Part of a small language model's weights: MLP 320 SwiGLU, RMSNorm before each block.
Each number is 500 + 40 x the weight over its row's rms, rounded and kept within 0 to 999. Layers, rows and columns count from 0. Numbers have three digits each. The size before them is the row's rms in percent of the matrix's.

# o: layer 5 attention output (transposed), 128x128, rms 0.432, rows 38-73, columns 64-127
# v: layer 5 attention value, 128x128, rms 0.45, rows 39-74, columns 64-127
# q: layer 5 attention query, 128x128, rms 0.308, rows 64-127, columns 64-127
# k: layer 5 attention key, 128x128, rms 0.323, rows 64-127, columns 64-127
o38 095:453416541499559466475420510466525526463527576512513560564527507518436497564513513486495471478455537503430522491433485525557490475489487488523543548475532468529450514512453474488465506474512476
v39 097:500549458489440565489446478530463553499451497494497503466460454553535403508552501497537412488507507438503493473546494522544502536436501563521408486533470566520526504498554465489494484476441474
o39 106:540527543469527487512541466475476490445535478545498492440461480583410521556534520478531545547469545469540478470438523533448485525538514505399455457508462534377439524539551518520532467547564489
v40 107:501430505493447442536471491522460486533487445499445463522508531466460564523500492505508502482519526481494470468518453489474504450479528553527537555540477508415530486527556503547488482449443414
o40 119:528478538526439487539466502523486503499530609614525454520490496538493521566467457596515529512490468442514501468498474505464447454505514448522506498541507467439523513524505469474478553545477454
v41 101:509485573439519468488500524504465481469464461485532499489567494580479449528490483539547520459489495496506469496550513540529512461515514483561482487488554441518480507396462470563456513469484465
o41 110:427437535496563468442492446512520455473560459479530475482497519537423494612530579571588467471467521544515445540466513497476453496469470492543544495424508451490513488452438508560472498581468517
v42 093:527445507483383528520494489463557451549464589537442578572527492482495483494561514501457489516448540480477432546519520438499524466471591537491495514447505500569461539484545467530468566471506513
o42 100:521423524463510476485454479506502429442444575565521548566490540495531500531500553466476521495489476485543516520484544532505458477504499431460423575485421408619447517461530534498472480512490509
v43 100:487475469531518524472513544442466538498545491494503525467491479527611424460498496489538543523444478541483529493470471488614498514507461505491577526471528517474520518451485460428468478532442567
o43 109:585522470529505482497454544467430514529562459444473546519502493490492511505476443506512449483464481521430482509509477484509498470506573546478391469439470518456483452496445480473562360483525549
v44 106:485487514485499515453580511569503528527536497464506490509410468534554456481435476545474516493504483452451578463440491479574512470573510515482447554483529511447518422446522479483394557543504428
o44 111:499453464436472526523556501518530585495489497404522434526517501484521544510482508508469479503443502517472476544524519500438411510545570479510510564529561563348522521463444433535458522498449546
v45 090:510483453445457518527501564543536519509488525458566511592486467507464425496498495487519559431565513558452496498464504507417486548515442499504510494490458502497472520535515474466468456500473499
o45 092:529464494556483455524399555502528567458491478541542490535538502558534518518492539472487604476593524465460533482498512491407486533508498488503524517489524575516470497518500462515464510533448497
v46 093:553531524473465526473439507442479483427487491482496463531444553554463493552407504466552514483490438525539501448565431506587473514466555565534534481491559524537501426442516548424529502453499470
o46 098:479517501521468490517414457461523472488482574449474467501497437537511547538452461466543586525464549508493516431535451505526424489508531500552465486512509453450435502508524483491468517463590443
v47 102:485543547511503424431491523481536526543493455508517504447484492483546478452437426474523505567482433527501459484555517477542533523471445436456453568545494485438574526469446534461537493474433478
o47 105:511463492404472495504532487502510512535508455558515504464492506471489506413460442509543498586481522563471434531470522444595533545513431520439501525498471546407528485447550467466532473417509516
v48 102:522490550568520469564426545513405450450540531465458484476503559518480583549470512528551528571532474496525520468523482532506526483533528446562523512440483517444522523459517507548470503516565527
o48 110:460469540553453499437465505539482483548599529432448473452493441509479511532491544539522487574519438518486445528486471510505516487461431450549551469475513474477491488532498511479439492529504506
v49 096:518523480532526511381510515521498427530502537538476425470508438529442539547547491436464589418446490501562517545447440481553513508496493565590481498538513457484487476558511535496556537553439510
o49 099:617488526502534481534533571522472493487508545441446482475544509517518510487450495555520575533476477512557524498552501505551494470499569478586503485548435509491455549476534431519448523516503551
v50 090:502463526516505564487533519445475473489537464448539475463455496426456490508480484464458571493470489519454520484556525465472573465517419446501463529429450496484509510456532540479524520502509555
o50 098:549439513494483494457574488526566489499556481429513526483515537474494506509492512540504504483484511487487416483536524496534569568509439510481470536457441577577526463515502455476497501461523502
v51 101:456554484592464478433520508475487503552536493493466450516500581580443501467482501436509518539468457561461503501520539449518540510523507573549519507463412507471552483449592514483494497491524469
o51 106:506518506524437451534522530440469443516547511526500465476545546479507533522485488550512482542546486527480508459556555528516446524580496498559579512496494557456499468519517453475515555477528492
v52 089:513568412520500472538494493543483539492484628564518508455516545513554485440553532475567559570403456472496505483565565514529476515518462489577557542489477452513478449476509451493532519573514546
o52 094:550570464497509515489539493564540457606523473485479495496488530476517487460520508484508496571540472585450529575486531482472446448569500559482469479511460529515490498499524444571497465460464518
v53 108:469573487479512440504574477488520512451433509501420519535490477529461422472531520506505547507471469534465541475520433519460476497467457448452481451472442480446469540524514538560498505494516500
o53 114:540449561493512454526444538471502566500456465439464529491514498439593536516485458456442458477439496534475483525435450507454481506450411522465520495541509532421490463473532478467505487426500417
v54 101:480479508510542532461516460455553505516433430539488514513500470511544534481493456410576576457510584442498525534451494500571573452496488511564508526541493520491573453510519535468516484507530500
o54 106:498543467538533463535596528495475566432509533532465485482464530515422474437514498493557493446456490535538454509511564513567472478429570497557476502466517495436538527487523471531528480465498490
v55 115:473607526428463526493524443579453464475420536501490499549471535425494533481560481523467557498502435504499561538459470477542427494556490533483499525494556621558530489493430520558544548486498498
o55 123:462521412437471451557515501468496553513401482437461463515463530421520559553521517513487481528493410499571483520565476546488538443494479510466460482489561594543474513457511495500417508497516455
v56 106:458449465520516452496556493505566499528446521541456495508498458472501481458507392511516437484519496506547438429556510511524466556442499551444542461431536487499486575514530461487478526503423447
o56 113:526466482409520519520502532546464454530452446577502500498519486486512502518460439485497527423434494525533585480506560489478499523491508494469545492490394516433484468454490456537516557539527517
v57 101:437430485487583444450507557549519445461503460485467518455470524562547515456450465451476542589520459487445472508508467489521478483422499465518448513555535517514510545495544510523454565458463465
o57 106:533419554491461502510556589475490478504587495460493479471498494495453552547514452536484422466456495472424526476415501400540521487476435451468519506482465478474537543462499506532505564501478497
v58 091:496449455491535447502481524553525452542524527510467463491493519559488539537532433466471544484466502466529456438456415455477564452509489534531487520467448511505489537512540466475472535462465511
o58 095:565462526466539500515512471542543489482591543518459510456511495562552497494471542530466507483450472490548482525512465525462456539500465467523479477482404510520535513529554526475472530609443523
v59 105:492523503511516517416523524507491570485484505511519516501516424535477465486520431491607570451436498486458487509443459501481464480487480544505607587499446549514537486386484437531554434477512447
o59 109:478518470463602476508387485534522557420585478537491489471483499538487537500482443496534462502474527537498511555493482525490435489483538534513529517456446592543470476535444442493536492535527506
v60 109:503461426527567507477546519590492562541569517456467495505517515550519471507539516553501473495543621413583450492503514420466518502526457528481487455505452466522525551502519493493467454509479525
o60 110:492488495496481463516475479493461561493515544502506528453519530495482480545501515506379452452532521466488531504521449476460539474537540447482448510506478463389523504510463510477614485513393491
v61 090:478508445548489507520578501506394480539569541492474533518420453526465466581471432472479500517527557528527524532471540488490461563539453462452563546506475532463472559470534508503477402471543516
o61 102:515518512493499474452489521465494487500524485495446494474477479527584483496433509454487568459557482443452537492478427510546463530516458474483514531545503577475537461466488566426527480530464501
v62 097:485436489489430428453453504503471522445545499485554546493540524493374481499511478592482505449498490519396513524517423439487499502513492486448516586474571546527546484440499497541508606533462514
o62 100:414389516429485532481453452499470519506600504518561512506482521465503516513525494498435528504461483503481455504559469502548485468461468513453492514553539530651487518480512510486462533557470546
v63 107:485484513509431631558527493478544568446543518558427546479514463443536470516480582549564470523502557525468492559556544538470519531539518557508580471424473453515532496423460515487437496506532560
o63 107:484544467491515484500449479496515490532493523534449582542532550517477525569500558454514471444550536525482484513479528578497394516516559524466398528462486468453487481520537547552521490399506472
q64 062:482523518516545544463497488402518470544435554511541453548476477442493434484520506500450441438487507487496583574495487438477511483447454491483555518493503531500501546469587489489569496573432446
k64 068:478478440533480481502487496524498461460450483524511527456550500497512535417465413512567510531480474505508474522531438543506542537442498421521577531549483462540467490492416480547500504449538638
q65 063:465427466545491444487519478396522493442572521402516556549542464458486496445485525501478495470535514524621536532493464532598479470525442530497478556451493511496481512498576545471576483442442487
k65 062:460530506482532480501430405475557478503520527583482458495473474521546527491435468607502476501533539508463463542456549428487466480458477513467493566488520506470616478436545489515525567487524532
q66 072:474565487554492516513463522526509532458484490495472468507500542496485454472485476526479523478477569431468471520512502502519545466527478520569521473555487525494495482465396461578474585519507575
k66 075:495527472515456493477512569428498506508559487464555493552435516448513440532566581440437527496501483502466506481564547553471506515512566541571529451528437506567532503484548494430479487565526429
q67 068:445531461485515446482492449488459548536522491383513465510507477455503509434442460543481515533414491518548533563519418555475524505474503529485476473562541457534549455571514480463483520400466503
k67 072:473516505509455535492503534458460530443480522514508418539422498536501427500489503458554495464490548454462465554519571388492549443549495562530449489470533439518466528500508520568533523494553539
q68 070:506508515540438533529446472502498529491553532506534499490594517471513549495534485468491530463476523491489515536506475369411485541457527531540483544549468480472550456509488532586473537472551561
k68 078:571458540466498510414512472483543596452457503463484480541466467505438457561458600447611491499469486497528522443487551550494576449555458464463546483553515531504483524461494492464498518512516470
q69 076:439537555524486456565484522461519518500499496544480506572444489490478508593415536512512469549569567490436451502501509569533545505562461544534494513474473485468517481552530523475449484465435489
k69 070:579501490501463477492524516439448491522499464528566553443464512511486502483500521556558544557536458465494486426530560460522584512486534520450445452517435532559487493497534499531571439510516502
q70 072:476478523488435481516543533540524473568534542443454561484451456482493466530431560477542496558525560508492536551471545456577442444501436463534480544525548474462491503495477469514531467439466523
k70 085:483578500529474546490530538509555520516496518524571535538462483562459414518524565470439511544466456503466473469538497531487469531551547521541526483468494516496526542517495532479545547558478456
q71 072:464518583473482552465458477404485536466503507520494491525442511548487495491556510610473465533501425563443522434473548615466538499545505505507490485494438568525492462577491498453564477518549452
k71 080:532461408455503476499500510496524508517478517454534487469483513494484582452507461530548564493555585492524473506526481418500552531568523561469491488509523460484599533471456410553529515464566515
q72 080:474516431488536480490484540529437482461583493527499456406567507479460547498505489501595496482544473508519442481546522509505477542509554509479534486504515441512505501496456503479491461469461530
k72 077:525466595463556549495515482554393465537449489489500460486510465532498388492461492514570510504450532536543498573478504540495512456496432453440486490435479386523491464468521608498433489449509555
q73 089:459493454457472474558492530497560473489480491535414533509529473471495483448493553461496449489537495475508480559474485454419524487537527556532530578477615552522486511468469488484467502521446514
k73 093:439544525513468505510500482557547513443517573522473504525515469555518548569511495441457454538438453436409495458504463423456457548440536500490521510481448470473518552520539527450542560596528566
q74 091:533526530518411518495450497540521502523489581495517429521501515525469496520520489450466545491528452447416496495484529499506527431547470513470536511511481549490472500474450593473447538505521510
k74 085:493478410533504513463528427530522522525476493503531461536460495631510600517520515510572535475465502479487456443499494492477485539511483512443504447539509481470488508474468471419491477429591475
q75 079:416480548524525552495480447507467464440496505554507498597473516501493486597504528563418433530487508494538504478525495517473502527515527498540500513496496451516471516539518398457596496535485463
k75 088:507457505490527488515464499475440500541543511468557574530508534505547544449518516531531555474462505497451499475518522443497533506534593481431502419497497521573495543473471579497423541470510516
q76 086:504524481427471515531499530479475496545553513520485398418459488550539527573512556499473514548451497461462530482445590511499490562505547534471523485473502540438513495505524462556548479503475518
k76 102:491495473488525436463484475465481528514507464502501587494477388511491480477428432494479492537520555554561464559506477528463470541539441477474472470510515455483432424482542447498494481480551445
q77 112:527517472443520553503501429520506584505467482443552456476483495517442480519536465517507512493501482446448453516513453536546558478505459410485550507496444474419470479502474540505496534531529543
k77 085:566503421512527491432529531475509508498468496489497509569481490517515507538468552534540543511520416442574508475466549498459500491496476524477535505526514491502489516501456445490513461541493462
q78 103:498520419471528509471484528470472575521504496471514451489536460540497496532520472538475507429538555464500501512542436548494518520502444428495553483525571464430459417442505520574435484481596532
k78 095:502516439472439596562535541572540439547459581510496444492496494497500485500544482501511546502514498466464470515479419543548551484517470518491568486550531548428521507506563493498482516473504511
q79 108:462529530483463450518579515453503435479454418564541535488493483387460471451483461485501495454437539499505578508543497469502521529446474494563497459483496443555527483458537453576482485502441456
k79 100:525480504504507527566506464552557525448515485504498467493529516522519524520527574485521533547534487498435519461514409489503505485485556544500566511545492515508464524524510529561426531463464560
q80 081:521460478514540580459509438490531559463415480493564553553552447512487499532529471596445453512506440502433454521531481509441460549487501449552521516491511483476556434464415477523474460507516457
k80 103:520459497555550521508423530504485525439503503527495546525496512506537594549514443515482533526496499562468449461519464530491422564517516548514491489519479500587584500516524487485555522534559463
q81 112:483534504430538464504492571462510560474426457391435461433505508492532465441442442579488485467482529490484505422511484461413444501455509509533511552500509471446521481465506527442493499503456468
k81 116:518551492499568548431477529501479511504460484539557492539558461506519498444581519514386444464509497452477604532491532459483459493525472539472515582441513551446491517451443468499510491481428547
q82 112:560546536454532532495482484513523491469487465495519489462458501516503566542547546543563521537457436499506480518548468531548502530444457501486574427512498519511542563476420484578549477488471461
k82 121:476538501423503445472477505499550535517499498498502473524417487556525492577518459563512481526474505542476503553497518489493538465478476499518457486462530492533509451478506451540557373467462509
q83 114:528536491548518589484525505543524502519526505537511508510425459519481587538480499552572490527504501467494492495528534548510575454566556490473503534463550503417485526508465554522471560493545624
k83 108:538434522461420511483530523505566418561538499468427556492506572484445529510473504464504484575498486507476439495460526510524486426549439407518479537560493536484535525450486477523499520479529552
q84 114:479500479518458497484499478597489390581485534454488546509496504481494488484495524512460467534518449562465475438438506457444523445509518521505494524531500554538506513569501490446476519537500530
k84 129:529528441531535516388520513451472534594559454434540478491507471437566505468412540499480499509500500510537540461568444439492433482496475463493506499504473473469518476498493461531542501488482489
q85 111:480527496562485550481490497516531512491550488571562494533489487513490469503561446512559504479524428529443579542512586507472485483503429533488468505447462446452507453496489472457481474495536435
k85 121:469535454568588485481481467435441513508550425518526488463527564556429478517520575545555565483524512473493471435524558534533434524452489497498497414503469491502494506474415474501424448461573483
q86 140:512546544503542511498448529467599520438436447514472536511466513468504446500485448461430433473456561506561479525567459548507531546497484440518475491487529484436516458514483492512477435444545460
k86 121:507507446538545580460542552499576582455478450458505526564506479468447499524474472421475510485522542525501462502570497535458469569432514480499544454463507490432507486525514467544515463464483462
q87 119:531434496491543537548507532590447488453501505510483518490445518491496531519478442494507537462504511396569523541535530480539549529495502572552487488465532538483505541487503497506446477532475520
k87 127:551508517583511529515451566440470528460503498514455514415547491576506538544526433493468542434499496442508531478465456528555555503445512449518505455516477458496448538495567580490460514517476527
q88 115:524498469491521501426450527505493518457494429505506504584472514533418467541495456453446514447497440550508468485516457525487493532498514484552553475456488540439477531516465520488438494542557444
k88 130:459468528492519537476397571502530501422516487523481509567571516514451507508472495461491473424472477472454511494509485483472470464480505543584520441501506551547497467494452506446535475536491444
q89 119:536486458479500528481500478465441509507507502558518514479546439471477489563440514496504517481432515484508507491551550473451462445566444484453506505533423503494480452505474492481553510489538525
k89 126:511468484482469521465548466542494517507481512566537521491528508468527486531473476502517513466511496544499517560485495477432526505498445501484519484476477531622485450533502496473578488525481429
q90 126:502542514518478457545446480453575543570483553540431482585513416537428464515455447520508570478486514551479470510540463553499488520431518525519520458528534526447496453523487410591485437477463493
k90 122:504556488506505483522443477595562522452494530557551535513525505518545430470483493490454568499423513511564443462534486526529494495523543518526531513527524533520476500563587472451434455545518485
q91 113:521532572478535512495487478522458541449450437543438490554508547541564503520514508511440499464582547420510492444506459534518451504454512489469538496477474471484489450543497458502523517480491549
k91 125:427537548575482527507504487487480571458415477557549486525497427431532536487491505477442494461553487474527509487450451482502530493445559441541495467497521461454564522514522491483504538510489440
q92 135:462498557474462544546496484542474510480481578462479491514572523543582512490536582488558502442522479531562464544470487528484440511430494487610473443509512459464510485515587529504527487526565535
k92 136:488557514547447572519491490540538501508524536486411498442455498528502511537523529465472482490562440498501521497467478518435437448525543452530516473543492497432528497568559537510504512556529562
q93 124:468468510535494582483462433562516489457557500514531509501482482527502561500529480498414513468457474512512513542509510560487545546407465560494512511477466453413551513518468439463558526537498458
k93 131:496467481510428573514560484533480486544501472518533473458499484533481532521531495547534450478476448495552462545589509591500558481472474504578495427494457525490579516449490417507464535525535505
q94 128:552497478525499470517491533436500442484505481431441499393435493480546511484432503473467533495549488455525481531491564468529509500480490493407513549485505490444481531570483562548522483371466498
k94 138:504508506531564462487553546495556530455446482514449491494473481496523487453438426488549489491459483466494513574476476548605488545438395521457468532522509482440565532498555537479511499467420456
q95 116:576505461484484506474564499596464504532459483574497501524469532462510503413500441522528508467459493504428544478484506478497497498497511502437491525494508419485485537431538464496455549588521551
k95 125:503456458467428511558456462541505490566448475603531535505473488441560540443476461450538561520462416518520544435551499547491402502562477498420499475527493479497531464470532458473438549543496545
q96 068:453467478490536540549445506494432484505496457519503533495593489471487464492582518445460519414521540542497437508531482479546492522533557515476509516459518488451462451485455541516536498453505521
k96 066:414533478566493568456525425499554515510469510486512480588453518488471530444497582523437469502491538519442495487498511515508453451475534511473461507508457401621559522511490506452452528500529503
q97 069:418460520489455571541525506572547510525496501525527468502434484542458474504453495452556533467506505447444516535502492517556608491474507433553507472487466552494503541483471463494467605558475543
k97 066:511513421533503458484455467457500518536558540431474524483506490434517479472558520552451508580493476498464492465413535486454437467581517524522492474510513547561536533522434549432459474485528440
q98 062:493522520482586458464476477524466468425562524514457505529525465473568494419486483492577514510488473512577474495486524570472470540500465508490498436520438528598454459540497543530444483470505481
k98 070:494530559429447557584555519502450472469514442456538558473485402540499520543520501400487488529583505538482521556484473420527472506475486473430511540504468453479482490525536439478516434571514469
q99 076:498451558499513475530506469493486543426586475471527515517545497480522528517458539497520511511453521460480475444488427499463510561482547540496473523513457478462463496537462450518503571423581519
k99 075:515512488505454447532497523483411528546485428461448509480525504439492539429509462499528465523481470491510464498468537516527588434556472525468429496470527497521562506541525552456499473493490500
q100 082:506485504450483517533526505529510463500545490490481503523510476477540525425509469472508497502464553542479494502494496515430443541470548516596480479543522490581582481510445447498433482509499501
k100 081:536494576539557490517514533539464485534525493508505442498537508520505494565516519462485530523553445528526566553482495479513508577526481468478502555445536519417518529492548513434487492551500520
q101 083:504559502521546467530498533468545491451457478510424434471517598533522484520501520450568490506539530440466498467449549560516529539518506539495568478516483577468537492487544517529428536485544466
k101 083:535486533472466519471532536539495442517486463503543468434555492469511514488405464478501539520477474512521505542524495451472516541437505487478545437506506506483469439520499454601499425545519444
q102 084:445491443435519446495531527465463432499556545518487432457528500438471499485491543444562525464513554451557476521565548469550486480472497524545557531512495471496548480473441513553489466488478563
k102 079:453509564518482536482538485551477495508514499444513514508524442549473515469489520471507498475453556506482538578403368501447510527512475432467505529440546448429492503511548544454465490503506581
q103 083:467531471488573445479516463475494487435482472586485521491444436503516482508523513560485415536442454552541543473457517531515486457493499459459471544523519475592489452541545493442567477476466451
k103 077:499435487532521479423473517463531457548416516441469506575469538414489483398540530504450524468561566482543446507523504527552502461492512506486482495496552490497474493506504445483538477467542504
q104 086:573507463449536485486456452503473550502508443441543488446521526505507565536471417555489526433491505515445455487529494530475579489479541501495584409519474499436540497488461511526504533449592541
k104 105:552468442452510464515454514527499498547490487508390482483554575432513447505475480514523500482522510523539518518495519526483583467534424491439466473494503567521511455430527514488523495443519436
q105 087:513474437494481585524488461588517440571467430464587411474459492510477494456566470567548551477533442508466532503489485446503531499501449470510532482509479491468567474493478469522494551521543555
k105 089:520509524444454520465485536431418546420462441521531583512470478520456484515545582499431482513523509485435468472544554487460523487516507524444431506532496517493555496490477495421484500478424547
q106 080:548528508510469548413487446494491471580544448537456558492456534504514541525548568501451522540460437485529526477493540475491459434453472565420435503484455473480494559518500456452548460528457491
k106 091:506523511468486428458480410383520545510500449522469538493465509491459481480451501535531468544468534502530431495477515506510530486505488503512423527496497483555428501474526468473511436526534454
q107 096:538476504563515409519527545480538499426490510546450556513492474490447436533489522497479480511460476533550569502496501520544451477436570524530467549518541525546499513447493415476567445489464477
k107 083:498502506493487540468474492466544463427490460472499448497498509440536495553534497566524469427480504591375511506449480587464521564497478479536498560496478491477424517539539564489513480480514516
q108 087:476516486438556462545504473420457487522471481474502474515457518475461545535432537527556466516427457510490507524560518433573570521510498487479494497511485514528606470546555483394537485535457471
k108 084:504457483526523508491464501511535509471520511514563508613452455502520554538542517485480469502399517559489511416516455422466492476418505549499402512514428529524492505511535516457477513569525507
q109 088:456497556535557526468502493487500555408509448515456563495524539530537556504569549549541456511513524593487494490477473466482451484488510520505552497523474539421464510517479476403545544494533492
k109 095:512523521502491472569484487469498531486466459449440496509483488446468523478476520470453528541498526455542438532445527493581508486520601545482481514469530449552479505468458480570481530549447520
q110 102:506454482522502512536510598531534515494577493507430451553547523484528526456488487413489507517516487413432511486459496444502479541580544547457532463514527562520504483445503536501487511466515519
k110 106:455563547560504517469475497464466509508508597521526391519555491459508498531512550537539547450519539549521436501569508576506401473478516513528570517449544429552466506517506484504465435513505494
q111 098:481433465526475457478505517471578440526535489505481567499555554486476524500482452511502468495496514467551486473489417483493504583439483504510414546420536497543433582501448496475545482555447449
k111 099:510507502526515545526435465567482476460508509511505484515515504494468506415592428503475445463497460450435556525473504538519614500539456470470577511523526483476569572465486536521480539491514523
q112 087:514572501439563533521500565564558488478590471521520487526470514477519538423543509464507477500485555464461458465443478417474534519491490506489529494544489547515493520487424514579470579530513479
k112 110:424496539504471562558534530572507550453482538489540445494524524513485481526551490438521519489500425421437507420481443467483517459432558507578527580494474477504520544460462505581490542514474601
q113 100:486460526497480530612549481531528514417462516475491548537572467519564532450539528466508530539469449570449487536479492461448493497517564525604461547511485452535543487475541493524530522440596518
k113 103:472511523399456506514479505474529573429517510465492554528478481510507489451516496488472467428447497487481521489549490505509485475390536427494535531520524523531498468511441454521510495506541507
q114 115:538473490513581467483528495413492496574546493556508527543440506531517536501515475572536469572514531510515535481492479478553488526506523502496480522494528519529509575520474454415555553508424452
k114 116:562515518557458549521451491561512482507519520507442417475537510538468495518516450548477458519518526467494483531480474502616490449487458506494579483532572485399542474469470439460513497458496531
q115 115:513531465478617496483513490475561517422437585500494468596548495461465452463496538533519474471522490474550499498591531507527480560449542551524466505465465508514492514530587484500513523523471460
k115 124:535495510436534524550492497413492463492426533471495565522495526544515549545488525528536515500451515497562481531487553532508449446509590490468494537497447503460492545492462499527454548463527472
q116 102:450492534557530481547513494491530498480457477517489579513432471478505556506499558577484483566515508497524481466514499439527491416520465496526504529560497477528475574555494463458489515490449436
k116 127:490475487490429590554502506584528488485573473507531434471584503543547514475566554407525568481484487425468532462480476509419494580528496540431511491479494492540539529486533528463450515481496473
q117 146:498432529485482521564520499550493489526537470507529509450536513527562491517476467457542541495490474571582550473507503593495450587464539446482451474501494534544547487515580504507489502566525521
k117 144:496458547499493547551509499511439531524561532504494478424527464563563512508504518454563486507508506537543505515396506458488509530481524485472450488524453462533457523500551509531558479494502518
q118 121:475554511536518532460478423436512484445526447529577508514579486519455456456478497517488477505467530466563483433541513549513525549488522538471403526463467524485492537480507497437468424479537498
k118 142:495536508526522487485498516493531588459400515540442419542543435564500514493467486468506484484436519516511419490496475559506462542496488524522477540476481530449454483478458477500493436498573506
q119 117:553514474484574513542519490440488501471422553450504462452475465558538473551560550522529483517562479507559464490561512518498520557540432508457527454480526482524494506531483488487530467530500569
k119 109:474522552443504506536462545539475408456464487459486539410478504483490492544484495535480484474497492468498505487509569521532581521543427435452513476523459427549536451573473524515486449499469587
q120 118:556464538547527540472515428577539452531554476526475490474537478466522543446529495445571536510558475515440540503478448459411474524466478439476415491510476514524503457530521469532458548466536515
k120 114:478495487500429495450545526564503491457456528541536526519434557511543550503561418507470534496521449467479495477464507492533493452493528591508570497472452546439584553544548501450491533497543556
q121 120:472499495541568473471497573440542446511485520505532527567581505553459490495471551473577491488456498501470506462569478455522534522423518540518552489551470421505584551434524548452490494520504490
k121 126:459426522568539520460475503543455541502452557576508572469557421557481451518458441450483483478512518500513493467520482478551553527482502510519600540520481450548507422469514496529521484467581500
q122 126:485579486473550449483498512562490484485412533430473515502529551435493437491488507445545460437544476526527543547515539572513428505499510516465506482464498571484515438478481461507500440510548490
k122 138:527619497493520539523511522498468481438480518461484500542524530458550490485507489468522478525487498535554568536500534541422518511388525504506588449493583539475523488486497478542487455436602497
q123 127:490465510473561508510452438449494481452496552578481466439569499527540519555553555437464536501489493483448514492510525521442466480553537518524569480527497498486388435489527522474544474521523562
k123 136:549526481561569513525464499534580468489525580553441526484495473536533451492581539425496496520550496468497494509492582517534516475518546480499501507552490606539460456509475474466549531476470562
q124 125:450523439485497526500407505524587524537519452541473514502576498502505439488511493480475477568540521489483510458527528476464556452522518566512554486499414484477504527539467496463487468513537486
k124 135:526526475542507514453494509516500503499493469594446515509475525426500445453539546481437450576477511472502536529512471471462560443560591575534485496489444509418503516470480538490572439456519498
q125 116:461479535489480484470443419535543538511501463460540538463548484500409492439555493563469526496494538454524515465522484456564483517488486527433492556524536548449475531495450602548469469483546514
k125 115:504449462454474522486475523431443586480522506522464476473512462507500504478548482577449466584438595518536498455513484379515534539510514476548570502510477526491483439542463501441511481519494454
q126 130:522600481519507411521477517545492468490608533509513460475485522493480536477538552459525498567472510513524566570456530494507517500491460440503600477462493577473493525431572470542447515519519541
k126 126:475525470557503477568489589490498511607532543516504467518439509436546587539529530460550526522540482568502618544495552481584542475494455554538559510504516451474489529524506502511454510511481503
q127 121:479516476543501553488469571509447514504515470461507463547502535525532541418481517508407539438502505432504462530459437464472515531494445496518507540513526507502487528603510548433472559455515492
k127 121:440499437501506505483488478498481511514476541391470472536480510524476474462491531434414513530548493505503505497503438471560500493463506484537496519498537433592481519516468556490523531478458550
v64 087:523435559524534515580532553530516539502515496506491567519468565500545471507488516471522515468462468506545483573422495530495523551469471505454485501435502464499430594508499567465513598452527430
o64 080:474514535397484531480499446508547436466433573562462495445517502503456437473493461456486429525432484481515490432598489486498527489526545542512490489538510445502496426423532471526545478558570544
v65 096:463511509481501485518457506506557501535559522476511498521525472492465521546501477474512469539446575444524469448554482564459503459481541512446499478486533411458477491503516531498508493526511528
o65 093:522515442489456513449535497540452410480473528488558496445463442483538499505564543533521465439517467455516526511500521429535561495493444504399507512544534477461497492538432458492481477488464528
v66 099:470502432450465477514536504482465565555481483549513474494580463545486529437490450577525553544500481497419592561517483457510569484505445517513453461507445518453535517441509524482564493529461534
o66 097:466570539562429452475464444502491505447527485539562537528462436514506470528548530521549481551510570587496495494542522472528508519518542451579556470547473433611496486515533475461492492436556526
v67 104:512497476504450557526471594462460482524469480532489465489480502613447541512407423554473516462560510471445480488558551422514514498451534516526472495502530519465452476480496476500531563462490491
o67 099:500539503469517518508507461470500490555444504470514555489508488465549432535454435500493459559443514531537509523491446504489490556492517448523499510501529539613510395514501495555475435513468503
v68 104:533419549484543489485533529560412461370494574525493464546531461548504508514480475523481505465486440484466509492534532528520516521499523452462529478487548586490481521419503508508539420448487498
o68 092:491483491537541422519470519531510469468489497491606475500507548450494469475510488520458514574431494470484534478452506503537467523517549537451498492532484506551376518541464559544448495468534509
v69 095:477459482531477475490578483508478519483428543517418536521495490577448564483486494483524536443457525533644460539515560467517540528448553468494522520533513590471520599527434559403531466517485552
o69 088:453511538489447467464545512484490497543479495508560460530502515468480452509450481527500456536504523568429567415502486439437503487499519546481494491494410607437492484450524530504503499463501494
v70 092:518490566508539520452465567486478554505407509468508427500464514438546531503476454526437474504513621529525485515522579511512517520482552538533590441474543514520537467462523494470515420495562493
o70 083:425458475496517462492472474503505467484535478578536529535456482479471427497408441468499516507503506484450556547485521526561495454475488468452435553540461487392494526469445483558496544516447505
v71 097:447476563483537548508489506529453515580449495436516515565506472491523527520500453467524493504487422557472508512514554487488441520510484548512511503450548454555431476439472508463411468496514589
o71 099:505490497515480437495504533505478520410515528529509525530481581453520453446517579481431481456465474413437448499467411464488524463479493552530509515569464562490518528545541521621551554485514491
v72 101:485541466477562470516497457471506512477441513526583552491458521474428490504458579553530560484520501487595453508517423488488511506446466491463510452522495526493525556431481500512495477517499521
o72 089:451473542447467519457570533463478488495521539464482532511513526520534537554494493484529478517504504451497561527474486511587478526538528443524488470457492532543515517503512415468471521546492441
v73 108:477451488526452474557472542472488474505451489512477434469573501463474485474494533502468565535468523551530458435487545512519555499517423581444489567492501517475549466530529468515500514510578500
o73 104:450488555416518527558553546490508588495423508511471535510498547469502642527504465484509510532504496525521523422479472497463500491453513441576528445598416465534527507492454435438555500427462464
v74 100:478455475539549526537459474531500489494538514535518485479477432487494569457476520465513493532453559513600442504454444542448583501485484504478502533402528451514452572539349424546506537532435493